{"n_layer": 20, "activation": "swiglu", "rope_base": 1920.0, "rope_fraction": 1.0, "attn_scale": 0.177, "tie_embeddings": true, "init_std_up": 0.0706, "init_std_down": 0.0706, "lr": 0.00684, "beta1": 0.95, "warmup_steps": 200, "batch_tokens": 65536, "seq_len": 512}
Each number is 128 + 32 x the weight over its row's rms, rounded and kept within 0 to 255. Layers, rows and columns count from 0. Numbers have three digits each. The size before them is the row's rms in percent of the matrix's.

# up: layer 3 MLP up, 448x192, rms 0.0704, rows 7-30, columns 0-191
# down: layer 3 MLP down (transposed), 448x192, rms 0.0705, rows 7-30, columns 0-191
# gate: layer 3 MLP gate, 448x192, rms 0.0704, rows 8-31, columns 0-191
up7 095:154105123150099148111159147116131127141143101074076075098145121062102118058121161119096089136102176163090161109132123167191102155100172107132114119150134112083169141170122124104123129145103085100047173156151146131126137103102127091133107173104082145156176109097156070099168132072163088070112108107118051173086166125111051125161121110091125125131181127114138120117101173129170120153119081131151092091139123120148142106092133142098117155173130105155171102155134130110167158084069118090088103181087147177098186102132145227094153176102132151132181126086087102125135178153116096076
down7 096:111148091104086114137171122121089113111104156129106145164138128082171149137113153188128034086092124164159141102205145159169197106106168160122120164113131092103132124144100090151149217114064148116153151096143104085155088098165100122128075076185140135149117103145166116138148091158115196105110134134115142153095144207123148113157170149089119160146113140183115148159150082115206110076129167111103097106153091101134106133138114108110107121103156163187181171152075109186085142146138066115131151126122092099162106158139162157128111112167089139114159140090086138141093077175185158162
gate8 096:162144126142124082131173163110122124112098194099104084130075078114072138150176076149144141156126185178159187140174133177075185177143157105175173066148120160096178177124097126122168095121113170098143161120157126107098149145106115129107081111141036142098113096120157103132137088152128190122165122075161121138079157146182109152098106134168103100090166118075078154042155103176102090136154164168110115189097134126175123102144126116138160061112114111138146079098097135103158182080128135095137118131148118128116156098170161103131103096110091103154159130143115122140099082197114127114
up8 099:151143107151137087160105099145181153118075102146107158118154115146128086104172116083178094112139134131122116145170143214129129123059113141103099072154134132096119148200084161095142106105084129142138085124128111131093118121091114152130074112136184141166169113125150165102169201175105101121060162158110169124154182127101130106135147054107079126128128093103139202134053084130130109100139171110097044078120146129116126187145110136144160125159129125126157143162151162125127171146130202145161124209136158158166135145098151107055173130134137132130108123194111140168144105174126207142
down8 103:138152108187150105162197170127122114115099097095166116104102127130074081146123165128145075142094122116136189106168127194113140121150080117162127151138106124138190076109071138153084077134116147109184098156119144084124121115116139193099098184132067192146138081132195120119184158149123147103143161121105122144148119149198103110104093148182229111168148129163134130111160133179090066151152109141216096191084154141171077098115126123136140119173100080106174136144111145107095139086183134104153095127109152117150171152104106178127127136109143149138146092150098134108065096139094112141
gate9 100:109101133112139109152153109117106102137093126117127167144092089151086137067088164098076085149113122177150180152149108162131087087107073117154189160162167131151127128090102157081095125096127126108137184159077134122151103142164118123118142127102116064129172102160157116152084167091124127135124152120160237106103131169101095080147115098096121102142167139133152133216122162080139098074098100134054122158087177161184163181180104128106134130203117171192101109182177136123135134108087180132159135063153130129117123092098083174125090089145159155142128155084111110110169099106103144148
up9 100:167158100151093096176112142187116151133123116187135139111152072179123142165077155162123073134099190101083106094075146104151135085133102145186112099137158065142141203138151104080110119062153158161078140146163157130112065112141081099142114117111121157195120145085083124156146103141134113113117115184095127159129121137137163108119136062155158133113102109104133108124112118084151191156132081135133136058116175109093152202169112172092129141136122148075117140159107195065148105110111129109095130088124113134204134081132161133087163135132190188117090141079163084168122091128113091136
down9 097:123127137100081117094169146091123127184099137098106132133128124056143083139130124115129206166151074117117116197125086174155136226140199123122077163107088150142141158133101093145178089132111148137181079117095077090163199124051154168157147126076108118155136126138193118144090115126115150169157130103117168121108107116115114146173117129146186067109129120111135178142144143213183074094100146108144112168108096120167096081094139071154103113121190163170145080064108130156114180170164153134098131163097127137116136108155135153108118101115145137112100070141097124134112174111129162122
gate10 103:109145125112156185117111140100163186101134129162109105134132080100081108172123154108142175120099148174150188140215105149104189148094170115127147160131189109127105059043134153189130120126168130120047058076103129159078154135124051164111103116106129144101121121147113086145114170146095065161102152144185116134164105145110101136141122149131152130109156124119194100136135076153126147175176172184138124140111085125155137105132108164134116166145165133131087167091102132143088135064135069107111115178160100110068138158092181122125146123087134079121119155125130062072155139107108117083
up10 100:073072166235118167160112121142138133104135115094152130104094147113180121139078174141129083154140099145128142121159138071115115169144133117152105147126139128169043153150078093150112164103177173110114167142141126096139135132133100158102046104103106085197060145114146101103123119093121100116129142106124177095093098099151173127131088120220148147130103125109186077151141195041159086108156170171145112103131097113100090118140149174150174137091113104121123122142139120044102115132113126191122107143115159128050121093143147182103101100113112088133120125147152130147092171126129170080
down10 101:125151190135144071113159089146121142101089139144149086092121120136145109108140050103157088133103122128081087106143106080134098110108123141107085119145148120175056146136125146133118093085134180010154108123141056074149119103119168095113107161170132118170114169141151110117114136080170136122101075125107117105110146122143039099132110112125152178201129178133103150099145155069176134105194074116145131104165181176132109066178114172117156150174095143125083067123175128105208128098125142077076098171140116116150114118127095117114158148108134118133150140074095146112094170127103129153
gate11 099:079136181112132130190129136116142153114097153142121142142122141123116064145165082164174173118070149137142096158144212082059133139125184078112082116118127146117117146098060091129146175107212127119166109119116131160144123173075110179133155109152123068149073120118136138134160124120132165076132076087128172167078146102105085150165110114080102054107081095157089125093065098098114151139099171103062114132090184141099102102109163125116142110153157108058082087112142111072068117146145078152136161153161144099108123138158109157192123121097155153159113124117172183131123126144104126119
up11 097:155167043090123170183044156147087154106129135094161120125148130161165139086115156155043164113123128139114080114126103131093110098107138126125151154122161065123093102167083125120118082062143113108170140118102128154170166106176124126140116128137088108158090182138115190099099188190136086143155083121102191106106134148120089237127192140110103123166106091099120117076125142153102151034096112109125148135120115109105097131109150152149105124130122177167076156156118109106189137119080126168106105188177099124148105117146139152133057081123124140097113147144149175158143102104110118155
down11 095:211124128140101130186182165180115158045104162164173115112119118159142147138108148209108125134115081164123093151162120055122148131085149093144117165182181089127158076093108093140156127105190129139157111150149132122154118092170107169145111122112137121131148148095098155132173128120168110133129128162169169135125092097107075155138060143124130144181066092179085141097082139112133117087072151143142160164087128112141084166156098097161120076098055110098143123111113128125069138131127159096151177102143145135088105090123052098162085125128183107167105087117147140126192192098117121096
gate12 101:129132094099104120098148142117114140160107165153079083057108192131148143147142124155147146167075120141127073099108076133136077147108171091159079129117112097087122152146156093080142111129119130115112177166111128148127112149157176138058081074113160123096102163080133171101177134179074058138148158179123099133138141133039135160133144116115110128161164142074121075145195115149160120117164157149114142160124120084149123102098138074145146147136119057147125196171112080087151123173137159111109135080183195091115170101095079132146128129128124122032096135083156113117196141141120173132
up12 098:136144096131135131105195125147122171105124142159186132154089148101074166126094163153124092119195140153155139146131085162093114160101149103151101091139170097126112167181105154103080063062141065170102107114148137113137123168127137103116078154113118155123092151112108114075148134130158172106092127117175124143168122149116144136130098165132152164150108132162121109124188183109175185136139109076169159099172151166184054127148125119096064125144144137138175098210088159100185116134101112114090183161155126075151120086159155081133104161077130097190169163085139141146098221124141112088
down12 098:133098097137076174135089140122086099152144185136100117154098127116108096120114179142136128160116099166115171110126116164083130152111180086142103126200110161147088100131129145109129134115127104123162212102135176148114112161126119177181055166108111171167158091167122120102089153136181087096134125128117130142139154132126101094131090182121066092128097097099174095077120193158104173144138187117060107125113138156160113170168179158160094117145067054077085058073151106160128113108157171137104097070148192124146162146117104108124158153116100172088114128117140122106126061147139196133
gate13 103:115174106137190130122088163132108168188101110120116083107117162068117117148091186180125143105128120058093092208160145106075160098137187108200140146162118160069090124165140109171103084145130185164132075125107126171102127134116096182098103145105100126153120098104155144074051115106208148115153081121099114149145163154127157130116133146137168132190081128123096119134199146168163121140113108086171142075127121157147132135107135127169172117147128123165109139097125138090072092143122094193140153080059161136176090122145127130117132173133125111130103089096139140083139091160047132114
up13 101:108135113124115118113139137157161147108159078111171178163183119138157121128136134128131066123135115152113071117114086169144094145112087111111105126139180106132116088106119108132125206103143059167093177120166107095142085117177080057117101125156098166098164102156111106143145157112065121115167110128106168129129167139170073179116114137133123072170105122085095112130067168149150113127102158161114092188120132110122108113178132083086111189167123177141171148177224110112128139092081133095095111157181133112083179179118122133124125171197146148088173112143077105138058124108209127142
down13 104:052135093109121118129135124102145145082098125114152096069097064146175170194081193155168109147129140135097118144199147138071134135113124112151156058119148106139106160183135061114142126151124104196078108118120137134176131125076106122141143128100124142146063132115182183046137117159136155105182144120125060176076114139116100063167189150100133094153115166145147137113125105194113168145146099182106166112166121154186081133107119151155152113130117170184114108129114172168135129132122113125121112123091128138191085108103190132135092165144120087138127113138077053165093133122129091112
gate14 099:074105081152130126116150177176050079139078126110154172192139125195091165103100161164091113132096112079124174117151167165167139076151119065177088113143140118093146156128142065126137189211094161130077096121109083108177198093115145110126113131107091116094149127148126094132114111181117153098117133103107086105066107126162143162149133100154093128116193131145119135090155046121160087104176121148140165111166175176105142200106087067121101142094080124128121140111146136192123122165159120139127110121140132178067116146136139088096137084118182140125107118157112153142137096154104099116
up14 099:091161115108157155154144105141124110146092158105104113097164128175155084178074087066140180105094164170145165092128096159155131130151129094185097109129120165122142157116052138107017129148123186108094136130109180076162161136095183073172116145119141150140094139113118130113127121160149052118101149140172089129115191173107173096096087095109090068119119149138114125128087116152124129169184067173127129104114053091120123196096147113118131153138126168160077110136157157170100107153151136100131151108098117142140127131070169096135080168079140132136092069082129147106166129065126167127
down14 101:095101112176106061120180145080062093093156113090150075160085090152112121113125188139128102133126145118070131116098141130184098143159176142157124115148135121065171190105119075112095082172115094106131148155119089122120138161085126162133069116141186161119156141132134057170118072144146155186051087172074080131121098140153106123169168186152183137132108140155051113138163101144157163126173152137121133134119200107101132119176082092116077110167123150099114184123141116152145163144143144135142196131139159148104107101116125119140144114171198122076087120149108156167114090123116158090
gate15 098:185140118127100187100099154108087132048118145124136084116095137113155155145108109158092190133171099120175147121101077176116173112092214136077191125116169141172136123113104130074057181158159104103105139108121152114160091132097055136123157100075104080096125105140111117121150134077180074139117177114131070136102117117146126103104144080124070171087054114144136103117170079148124096135132129116098158088147088127095149087165121113144128097175099058145102074156156120128131133144158138116087139106116134081145152129125162185087061131184169100077125154115129146098141085129102073135
up15 098:144132091130110125097133142161132172116107160172057103160124149109062185082158130149144129163123139155078165159142117128110176133162105197182173123161126120149122114147136101142138124090104132156096087089103202185088164146102129098110154069191133098116147086108155110121127127174161113108185156194109057112065094142130129174107143107130127172049144126151167094066183110099119097090121093161080142122028166085129124136172158143114094125107153144091134161125120105120120131145092090138114156098160132134130115107135132106156193122182074156094121116109084109181127158181065126134
down15 096:120133134110155099109185110106171109124182122122191132136126111105122116152140141060095102174121135103097117117090116119156087115099135086141118165119161072111165098134124132120107074139178181176140156176142062108123148067078153102086129136144138171101079208122134192128128102153097175134126090150122154149209126098122142173168116194115144081205118084127171112135124111126083125149125125070139167105111132134132126157153097071120156141099119121144167096090107095110107124179133109104109125110132103195079131114135112085130143167134125103184187128192159076137132123173208223120
gate16 103:147079138177127109129126092106137141113118144137140081107103156107139134173071106128167194208105087184180129125136105138138117104092132119093161065149139164141114103133176056110124147173111144149127161142135104119092101133131127129050069109120131109144180106080094132145128121069157151197167098131161109109119152142120086126099085144143205130163118209147101125090166075197099076172132122107113119139113169113129109110131142121197127134106233167138109149144126100106106148115178060138126180126114132111139182141139106158150121092107142063144202113118128181099119148089176160125
up16 105:115131109099169203106114112175125117098079088153146137107141129153089108176159140145103194170128126202129120089175157114100095097090163128121150090125124168111085150130115093077181124129179122103127134138162104205160108097081167136186134080179080131206117133144146160115146142141180101138119121138169156174122114193141173061126137081165087111166170105075177082182134147081188094085121123124124126139088169119127110093165174164121130144165104140116140079106156111118121129159189150097124148132155179132161147147123170195140120079074128107143146079089117139155129097132108094180
down16 103:156169121151167085136118129197118125104095184173123107128131100107138099104170057193120096085110130095160151147190145067163057168103072140099148144144178132123124098131167097151109125125103199141125171201068143167101089139115123127104122096071157132169125118060178150179147130101136126103092135104097080099147162080126117112133101119123110171122097095128135180147117133184146146109134108122116082114114127159144138111073122130139138208169098144105044081108163179134111174192115119083135133157152090093116169092187084166125149184111112136116152177097128128092129099156138140102
gate17 098:122159156093067204078112082174105154110096134126112136084104145041175127129100090133200123148162149169153128136187123121130112137092221121140107161159140109100089179126134124062121115079129184135077136156082118108185117109126119100129138143158107145164136128146068151130113182115137125055150129164116119128121180127140150152065129169183152140177124152121184097101105128140163124182119154133155163082189133144166129129120151128129105178149165119073090099187139141107155109108165116120153141099139156146054194160145166042159121112144134131127096121167146136185122107120130151174
up17 094:098081054087102138128183125122093131114121194105147142135134150132224083117170131004124159115171085105085100116121145116171088124127051118071185155096104100123132126082126094082126129145072107147114104109112128142129120125139109071111145127139153152104119119140126136112143102120126098136096206133121127156055138109167181137116084154102133172138104141091097106156163051139213156135179148126139132082134110166102119129134137146161117153161136147147142139231133088114126168085131115159074095179151123117100151110097144110156108080124075116123136111155111127153074094130107129077
down17 098:075171075150151156138105142170113130163141112119055149144084139120164146127087078072078190133120175139138099120138084159114124098162098095065133103114144137131131154121172094172160117165106131101138125160110104146174141161094119100154044138186122166114076144150071090085136111130158166129126185161129169100120124121168081145182135131071147129123132114146104129102163141032208151153117072090137070147137155145173102146123151143134140081136185101173106137103123153115142161116091122132100083154146116135118093072171147118061126104118143112116105071170153129145083096178080202107
gate18 104:140159102127090095111063115105115119130105143188114166100155145161114159164136098136162113062129114158196135101056098149119120132065166125123102145121115066170122098162121130107138119112130120138157168139192103159131149109076158099085136056107097052161107141131141145134110132198163121125130137151129141150078118127116106133121090101101175136087141136084119142155100159093192124081122124101121065055080086139127111117089150108075178105081119103150142181075133078129142183138106171127117135130085114100109139144120136158105083200117092065129211144151149127179107168097117039124
up18 099:118107078137159127131094140144116105111093033125121153140118114139127143118182169208106111139149138087143167164132154163109152084085120140105111215117171149141173070180110120139082156158132152160148120160108124060110086122089184156127096102167112141126150138160097168153098108085097125106136110167116215178064160116107087118144131091116123127108113123157096111103115148104092163121098097096116189089101160143110124130117107100166149160029186049175156138104138171176122125145123167149139147105162166095074170119148097159097121156153195081137157119138129150118115189142172150113
down18 096:127133071134148112081138076068173120080079158121119062095119163161204175141182134110173130130138180189155169090086118156130177100099138135096155113154135116139111110143131180095140116117121176117192160130101164146147127136102083124116163129122159140116065155170092113122133174103158229095116150149121088145145163128118096091149139117107100058076129086086112157131138170128179119121132155112104092120155153080148178121133141177121074147107070129122077125149152158108144223159145163168119094150139119100103152156145060154152081151130149121081119173080098140118061147109139118143
gate19 098:117151184077139101073121177164080127169134074097165108121141181150092130182145144147085099135145140165103131123138127176107110169115125145138139130167109090119085112137067174130149123093106147117070165094042116087176085159165153083115104093080121126100105140173095103150087135216106169101121151119101128161090172128102091127164167138178132140135138170085135125092162118170137093137255102139146109146062126074085115096129169149076111096142149146099144119094097111071142123079132121119125100094106083179146122102167142144132097110118150147120108115148169086133179066128112111119
up19 097:109147149089134101118152091151133165146212108132139147161084131123133132139191153177100049182106176133084100071131142164089173104171129145080126101148096123151068116124154170140082204131116119128128155117160059119122114149174141111115121158088166162091101204114114160152120162118131152109112189070114157137086193166109107122200079077133122078114118131099159159095100133140123052137108138121072108114065117127116209155135139110106127112118106101093151094128097177140155071139124127145182170114118150100107082155128101149098142128153086099079161113106174105147123090139123127069
down19 099:144127091114073109118116091091114116124083126177141156121106125019142113125193059105170196167141108083123080146114167122142164104098108116138145113059054121121141099099085159126169123128140134158161151153104175119135092115108135114158166133115129056136126122118160146151158133154080184159143141146139125118122123112155113077122143126073125104105134133131140175169124123133145106134125057109134123176105092110180175091068094106127170129085164183170248165101147083101144209121141125119123125121103155137200107111140141148133168112095120105106171111145118119100149174119087162201
gate20 101:100096199091074167123042103157153137136146132063137143146206160163196136203073168130115093141139100099116163163112147133124147140102101102116160177086141157162080129128191137109118135097172160130138189129122088115138107115134134155156162126121130174157078108118140159156131139124063107133131094158179127108126112148140119118138124108094145093140212162152153117111130096117170102205091136143076134111198118162116123108102074160144092044082133174135129133179146120115114141106087080122094135107091118141127117108140139110145093135062162161073088151172157162143100189115074091132
up20 099:113144124100120174151096107127125128154145157106178222071087117104102027120102123100084122093157175098151094118162125096116127199132142122087160106136106116105165144177117174151105167090164122100139164118129150112122119077145082187102157179153148057118119132159105112099085139118120136117145163124145127154103164106108095124179136184089149185157094125117191163151138128172143069121182159122177129163089065056110145126171155168107175218136128170112136118157114116100108156108110148149151098112119057169141117113109150126177162121126100113120134108124147164143104081174093141058
down20 099:123165126129135087065123109152194078040095171076090116066148167174135139136171124153090089144118128134122162095126145114138138145143129107155094096152147097067109124097088140166142134124122100179114155139156169099059109095128150105150096085110117140129132155152086084143114102143120147094115128101077084116133145131121113166151158167093142213112108144102101136105130121145150130172120160122160144055102138120214111115118137134159156060081095115148164092142134159063140120074127079119153100126096108119114124170123161160138127171130118202076152095121188149197085198170116204110
gate21 097:119163123113144094153152124113112194134106099144163144073152125104148107156120144154176183111135105149122122113106125159121100142094074112147062095135180112161118117110148193172111133179077153118166128126140133120105185109138175158116163174082131169120117102161106120161100099121117130193138076137084136125131214083048118129140115048097141095113047116122130087130135184150142089137098046090117171150123106077190096115086107158084120182148117140140084132111132115167146160109137171121136095099106085128173168087122108149099196174141089076185101108143122138118160166126113114062
up21 098:170158101131152127158146123051138192119096156102163122104116128120117162113076126166093157134109158158115116088149083157130105160079112093123116105128128115187115160187122143099123171184123083133080080121085077143100165154156189125118107112169129133067089111139104143129093086181155159187148089102090169097181146121100157096045125102108055191158098174091150136104157183132101082137138149132113149113079121099180112127084116145106109111137192107114074084094167131219180116132155142131128154094186121162152116080120116160073105155158109111110123135157159158112099169108152142133
down21 100:158177139147097123079046154209127156104158122111137085160132140144161125139070163171083054166121130070141126040148106099166117138185151099111142126119140165145146139111164080084149158118140121113128118095144108094110053116137094167109085114146108158148085138066171140078144102147069138104091097135145122100148139157174171096099111159140166072137147123096040139126167095110173074134116118156148123143177138143103103134114117119160123162135153142111137106148164091101128076131084127157137150164109121120093103191088060142063160097118078112173151110081163094116107108064132165129
gate22 100:074120151134117199080052130090097138131085114143054104153131117138171137141099137156096105132141109125106205077145065113131051157134128148123150135113074135140187141102134102113123106090127167082121163121090121084132120072165118152164110166113156173198141130123106132106190128135127130067164123071132078127112165143127125178106097166116133123127125219122140110121144119103128161110058173163073137084138067098183125126148076163156119137185180100125073120077167083144173122137155147127147155144132178145102174138155162072173148128125124139101150102103100126139149118167134134203
up22 101:156098169131159153150060103140114164139098112171170148127104168144140163158086158115100177107157101097167107154104098173131158096177154131115146145119129053136149152110143122124081188120116146129138128097181158191109089134077129136091118133051172151131142111190087093104086074165165098095125180134085087092118110145136101153099190179179128159103101159090078133135102107161118102139181134063156124170143164153110129174117121137165125102096147162116117036092094163153100123133153150048103153119142185152126100076094123166160086105102093133125148140101181114120097135170065143152
down22 098:097158166165201099116126126170156094126140146127111145078099094105093088124149089089122092169088160141124178119188086091110162142099085149165114166147146101088089090110151078111118131143119133115137165096080116155137112106130151093114089129097157126080124149122160104141087055132100143105103087182114138143100176121164096094165151128157156109125165088149096059118111132231076127134164135088083112098097089095074086153069102113099106114121088071096109156177117132127169176110095164135108075114180089150082097121149121156047161132132140086166107109098120109093075101096097076132
gate23 097:121110107185135178179106188117114122083161142118085123186097052165099123103140128168146100099109093107159150132122140148080139128133099176119151123121167047115100163099081183139157164141132114069162149145166112144181167185094125147129142137175146209088084164149062120132101170103168160135172137155169182084154120125140117131184078084106076118130093145191110111150095138141152133174087148154078121112082171155078119142082125124181103120112125199111122170137160143146084119086158131142157163070175128111152094093129095095097158129115131111177128074109133131098132154170131095141
up23 096:139113129088134161103155103123181096151092122170143180153156156142193118176147069084099096196124132089155144175149050155120166128140162117154146173105122099130112092138121148170169169107147142116062130137159126141105159106124135125155108136118098169141167112071110167146110082115149155127119160102136090136118107144117114154091130175142167067113106117162151179155144053164086100108128130123197133182209089094176138139151113169108102109107087152160129111118033167156089171178121166090099173129133118138126099115166211097180134171106147168076079126127123172099131163110124141088
down23 100:163107104121142149172131118110144135130144111075128107121045106128100107162149174141133138103168106135151104109183106118168152119148111089134141103123167051176140086138109179133098159132175187122144141108146157195079077175144113170166182199098181124135101167194129074107122128150191140160129108099171152142116115083129130172201117037182103128118079163056102073123092178151125101149126065148058161127086137137092137125126110137118127159133144126140098189139145141160138096084121132153149140105116062144149105141119133114102162081161095169147135166153167110165161081132112105130
gate24 097:131119137132067094072111091098144172192109193124079077111113142138098110182179146111110163133129099154175147151096102084111116116124164189100146139117067105099153116119104126115111198100149154185111191142125126180092182108183085128122133128109119163039141105107155061127138105133169115137141097119052158199117113096119116070085156149145135163174128146114154180162150080117101133118102135140115121113122107116090104096162111111139135134067116126077177102144125091140145105067170180116091101125137117139133127156142159172115139122182121188146110142144124124098131130190215168188
up24 098:151158162134135107097109096158111159139173163159119156172109203121146123160175077137119133176065143106207136140080127120151103149131120145115079086210134133105123075143127177100105126127154089103147059108184160118141106161107083126124152069154116174111163182133104117169080115086124173119107160077110161122203137114140200152179125156083131135185133090139099148113142078139151142110105136132171100166133107137117148164180135096065130210092153122209129069154095097130086150137124126124176142130103120118173144105142156141115130165118159100113135190082193156095137143133115162115
down24 092:123165076101107139120116173103087082109152108157148066103096091134108082151139151094154141138155127102115083051173116193122167090055113166104114196117154143202089206142157108136143104128106183141123157183104136124138108130079130076140105124167110116124113116071137128151168137176135081127105109151153141113087103112071104131087180079129146178118123124133155133063122118168161111129158181132130183097136121112169098064129114144122151062202118089056147152094148155123093101093142146114094149106173056158111116096137145104124100072119138110123171098128088103150127111144199129130
gate25 094:190183078111131121160106123154111088150110174121145174186139138146132111110202146120146153126125142128103089134171119111156123144126136100109058087107131152124120089130140157074100151153120140183103122137101067090117041106137100165154106140120128168112173132108131142163102101120132132178119154089127116129098170081144112087148071076128134199142159110163139141144060135086090100080085133092176142108191152179152102117162137145130112123191199135092147124100112147143123145135073085164090148127124072091156134108123157157121157178053131027114082102153111155101206165155128140138
up25 099:151174164088055143078118079149081178147198111099106092114112130155157177095130123130170173096089113123141086135142147112141102126170146115125107097149108180158092171123129160150151089127116145107109095212140147188126114085125181109144140136127090162086128102120100156129129099121073113196175113156133191105097146158158095113119163160153084124193133170159137149119180101171136130125149168147134164123142149181159124166157087161081115126148049138152120154101108113220118067082075067152112142172151128137070072133106129134097107183155152112151131149150098125140179176143089128147
down25 099:145113117102098086117137162100123126087134114133115173131117087130143137184181102054055139119140174144055132142120090085145140138104144061102156091151123070160150136117108144181111108195153120140164167103124154122132177140100152135123132107109138175159123134177101173141070149135145116147143074088110130080103088120122148189093048069168114126056117094111141084141133170093181103178160143128133105149105096051077090137119157102126123151182133116114183162102102131118161140156141167156127089130062057152124131159190165153096096104198154152147172171135154132139156102101125162132
gate26 101:132101096129143061136153170108044138126074142138129112066164108127104093144137090156122159140075169175075166151110164110126097122131141083131103115158122152116120153132147138144126086194154158114171150097090146123121122133126135142103129157137160165119201131151135131102078071162119158185118108099155131066162152151091139126125041122134056152154157119133136143079139091164077108170120173174178056096147184126100076130122215114160122159093108092079098146115142093109105094067157132108202159111105143210131128143077127125121124150103122149109176142091167125144148138141108100184
up26 100:093167098144118124112077131109162109147148123094101099135059177144108102106134186126051095087097206114169167149123116175126083170144140187152143096138100132131133148111127116137132086132132121097128151160119141123067147158131120059241155160164152131122158053149134139139176162129151066133135109111147134060086168117132143104068109173154175179157141162144097141118101097134092218129151114181091128147136130086107146115119119129101210145094119123125125119159045159129105070131142098121152100081107060121133154101071147119119122111146189146136161118095124117141134129087138100091
down26 104:105172128093088163135167134168145030156124142180141124164170164139082156123163156105104131151152158097133148172151146163075108164181165161115133085100115130156193164134112082133064118112122148155133139110140157155126169059133166069223173155141171093162095150151154144100089132145161141142134119071096152129173156133155095082116170154104124104134158136132137115150173131163079141109157102156050152128138136142114121175110107138103163072122116175133117084204108152173112120170130173127038156156137113098149131085117122083102108081112191126169091091160120097114087101113120114098
gate27 107:153099109140113106095175118137124145124098146136115109115137151147084131143144105121127084107123116120196141118158143145093165139072118095135134095049133152129095094148115045129114162102057093157174136055126116159194101132088141095031145097187144099158133097130172120112131151127152146141132149150118132145130141116110159108163183196117135146059104141077127162108114106150167136154074189169117138142125062091123103159158178077155173161155170148173160088111101100113117128176125160161100208158131185060125084105167090106126136123136109138114059169104124128078119097067116130165
up27 098:100109056119090113196140172090124115106095090128062142156135122117080102099126121187149076150118094123131150145111114111150167131089082138102072113135151109156110100104151064134102098134097124171167144118130130161141073163131146150114107195150077174126099090145087115089123113169147162091146141091200110105118124158150140105167131161072178202145155116108180115070181103153136113170117135132089131076128158111114131093203112182107137088155160159145094139108157121157135118108169080109086159061150095100128111114110131103157123164034097162197119122116178093165111145070151147135
down27 104:139148150090108129123176151136138112113143214155057173126085145117127109188099178130128121120172113121097136114086122050139094118097141143128157106163153133151149154125143150148164092150136145087139084190144157126110111144112151203122107126118083133161163119123119145107103069110148170177068087176093140172108118133124114159087096067135133142143138120100213121177205144170132117096228097129116099171108136073117132122133118186121133108126112114134083166139118065137160121146194112136089079113123134157084160134113160098155109161138156085141196178133078143144096209155096088142
gate28 097:054147119125183107150127116101137128140074153173170125150125113130138050104176166165140101081144102121132079136147123170057141126197137164127099184115119147160108050077112143069127139144123115149139132136137075086167187099093130151110112128181133136112076115137104139138138156154201101103115077177155098141078147081109109089151119171100140125100112125127108136090137164098165120105091105117102131140177119172133099120106082189156140141123140093138095093132106172098175095157136183088134095107108117063058239166130077163138099143096090092117176175140137141104167138132136136105
up28 096:122134154124164112098096162163134118146139174138206163084066111065134099200166152122142106197116142086167110133175087153111198139133195084081103118182054156084134131122158109067097130165098132085135111135096109179097116143069110142116124120149107138203099092171129111130157107117116111100126102090079073115130161123109128067106131176127145192060164140117119060171132097152117107156124158135093172173126149116133116147090187078134126146113151123091114133130136125117128174119122124065127132127145082070154118135157138109199143078151112123094090145176103177164146149113108141096
down28 096:159145085135119140079077214103153131105146102163060144163185124101113176106164123155186115128120134080136137122050175137161078118099130098143105131143166124110131138178140123171113143039176121096105202093134180087129084083146111141095146128163101182104140153093151060129139089091112138133135114133117139126147131134076185063140153128164171141129200151171117169143075182096120130163117164113113203139118141138097138129098122136117097079121110147120097121132186089114105160139108177149101136100184166166084169133125152095153140098118153098130087123111149050111086105125094170099
gate29 118:087213158117135060148106120148151185167074192101135082187110150138174124131119131136154169060154130104117141093136143148145099167120139176122123167116175148174121115162125148134077126136153174121095139182132142048164080115107129160129059087124120220128135104154118166157098108130146177206096111085113142140138101116095121111161132039158123114155171113122145087148139099149138102154117127145154108103128113104155102112125105163125121125053125079128124122125176143130098136139151146159154182090193127091148146102108059092128113108142092140118224111104067146083136138142140071128
up29 121:143147124174198094145064102114129171141133116142087132166094124161164148138107121097175145143135154066156123154128095117117158166155115161121142175150140168120120098185128116162134147198155147084142125212122092095138186152124123156108141084117140141100113079136137094147151104109136161187119141080060141138147080154056108124104168062197121141148205171126190068089105060137095101093146111120115090127147177166089139101111159131107147165110110071146174114071147112096118164143149114148104123134099105143126172135127121143146125049109109169179141063111091098067168130146162129111
down29 111:103112173182158124116128118174142148181110157164137127166111127130114170166130102122152133171208124095151124134205114100127142124136165151128168164178127144166072101147135080148140121176127106122116128119111071101098141095116149155161168118103192167057099144106078123153147090173197102190189130104096137150131064102043100118084095105153080143205180167147168075076151075159126128124117150161152094115100122134096148097043103126144131136117136081089069073093134098152115126090125145089055135146112130141117165143125118139099109090131109192163131094115118112110138135139130164144
gate30 099:118093174096129117119086073158081118184075140135145092071118187154066128201116095131180172189178120125099128098140094127148117129107183114163118208137118095124109133080116129162094121124166139111136105115133056085112111130113079150142116122126088159139198181098087082124128070187080178171168153122148132106150088215096157078114147120145097141079121130157076168088102152117143129138133104109104113126107147122163114092102102097094164122122151100098049122081164098103079094125137103116115114125179076102168135136118138099118113113071106165120113082113132088069103120132144136087
up30 098:158098120074170092143087153173098129088154114148139148133114159142109123170240151088122111152136152138102153135157139190090166155124120105133183160145139136137095097125135099091175164156080101173128139103126176176126155131091065080135135172115106157137105070117146055124133091133047156117116115129189159122160092144131182091117114131138189100176113170110174186104160127135079084092155144101169090131126105096134096099120110074123124137122070102100104176172176154143076147152137152176148155105140130124097128108124146115078111146160158130134096135151119086038079113109071190125
down30 103:113153116145168159155132149133161124081142143122063151137167058103108143063119155172103129104085216147122079113119122154100128138145118116143146056103181119112132116133154164162135170144142178111136188062117157152102096103149137165144115098126125137121078150188194166081159150130124153172095138123125182134143139044195141104136113134130111110175131125133129153127149148122138156065079143172138120143131121152059165155115117124100067165202170132111130182155146102099193160119123149188110166181065152107129136175118121097120194151101152112152066130121154133120107094158065173140
gate31 105:064201092102132155128155146112147115121114137064162096124159112123115126118054113137094114140133100043062184136118106146128103111137125135117060096112159143167114145086124138103127134158144107204144119108190097100128090156110124085120116155146122116138117139183086105102106114133217158113148094124116142098127106139103121164094132178110122096100115161118165107124124137215129125103174169069126126144133122124107147140057125124120110110188114152127155107137093071126201149105180115134108074134147116127116224131103151206152114122086093123100178058065109086143189122076119125161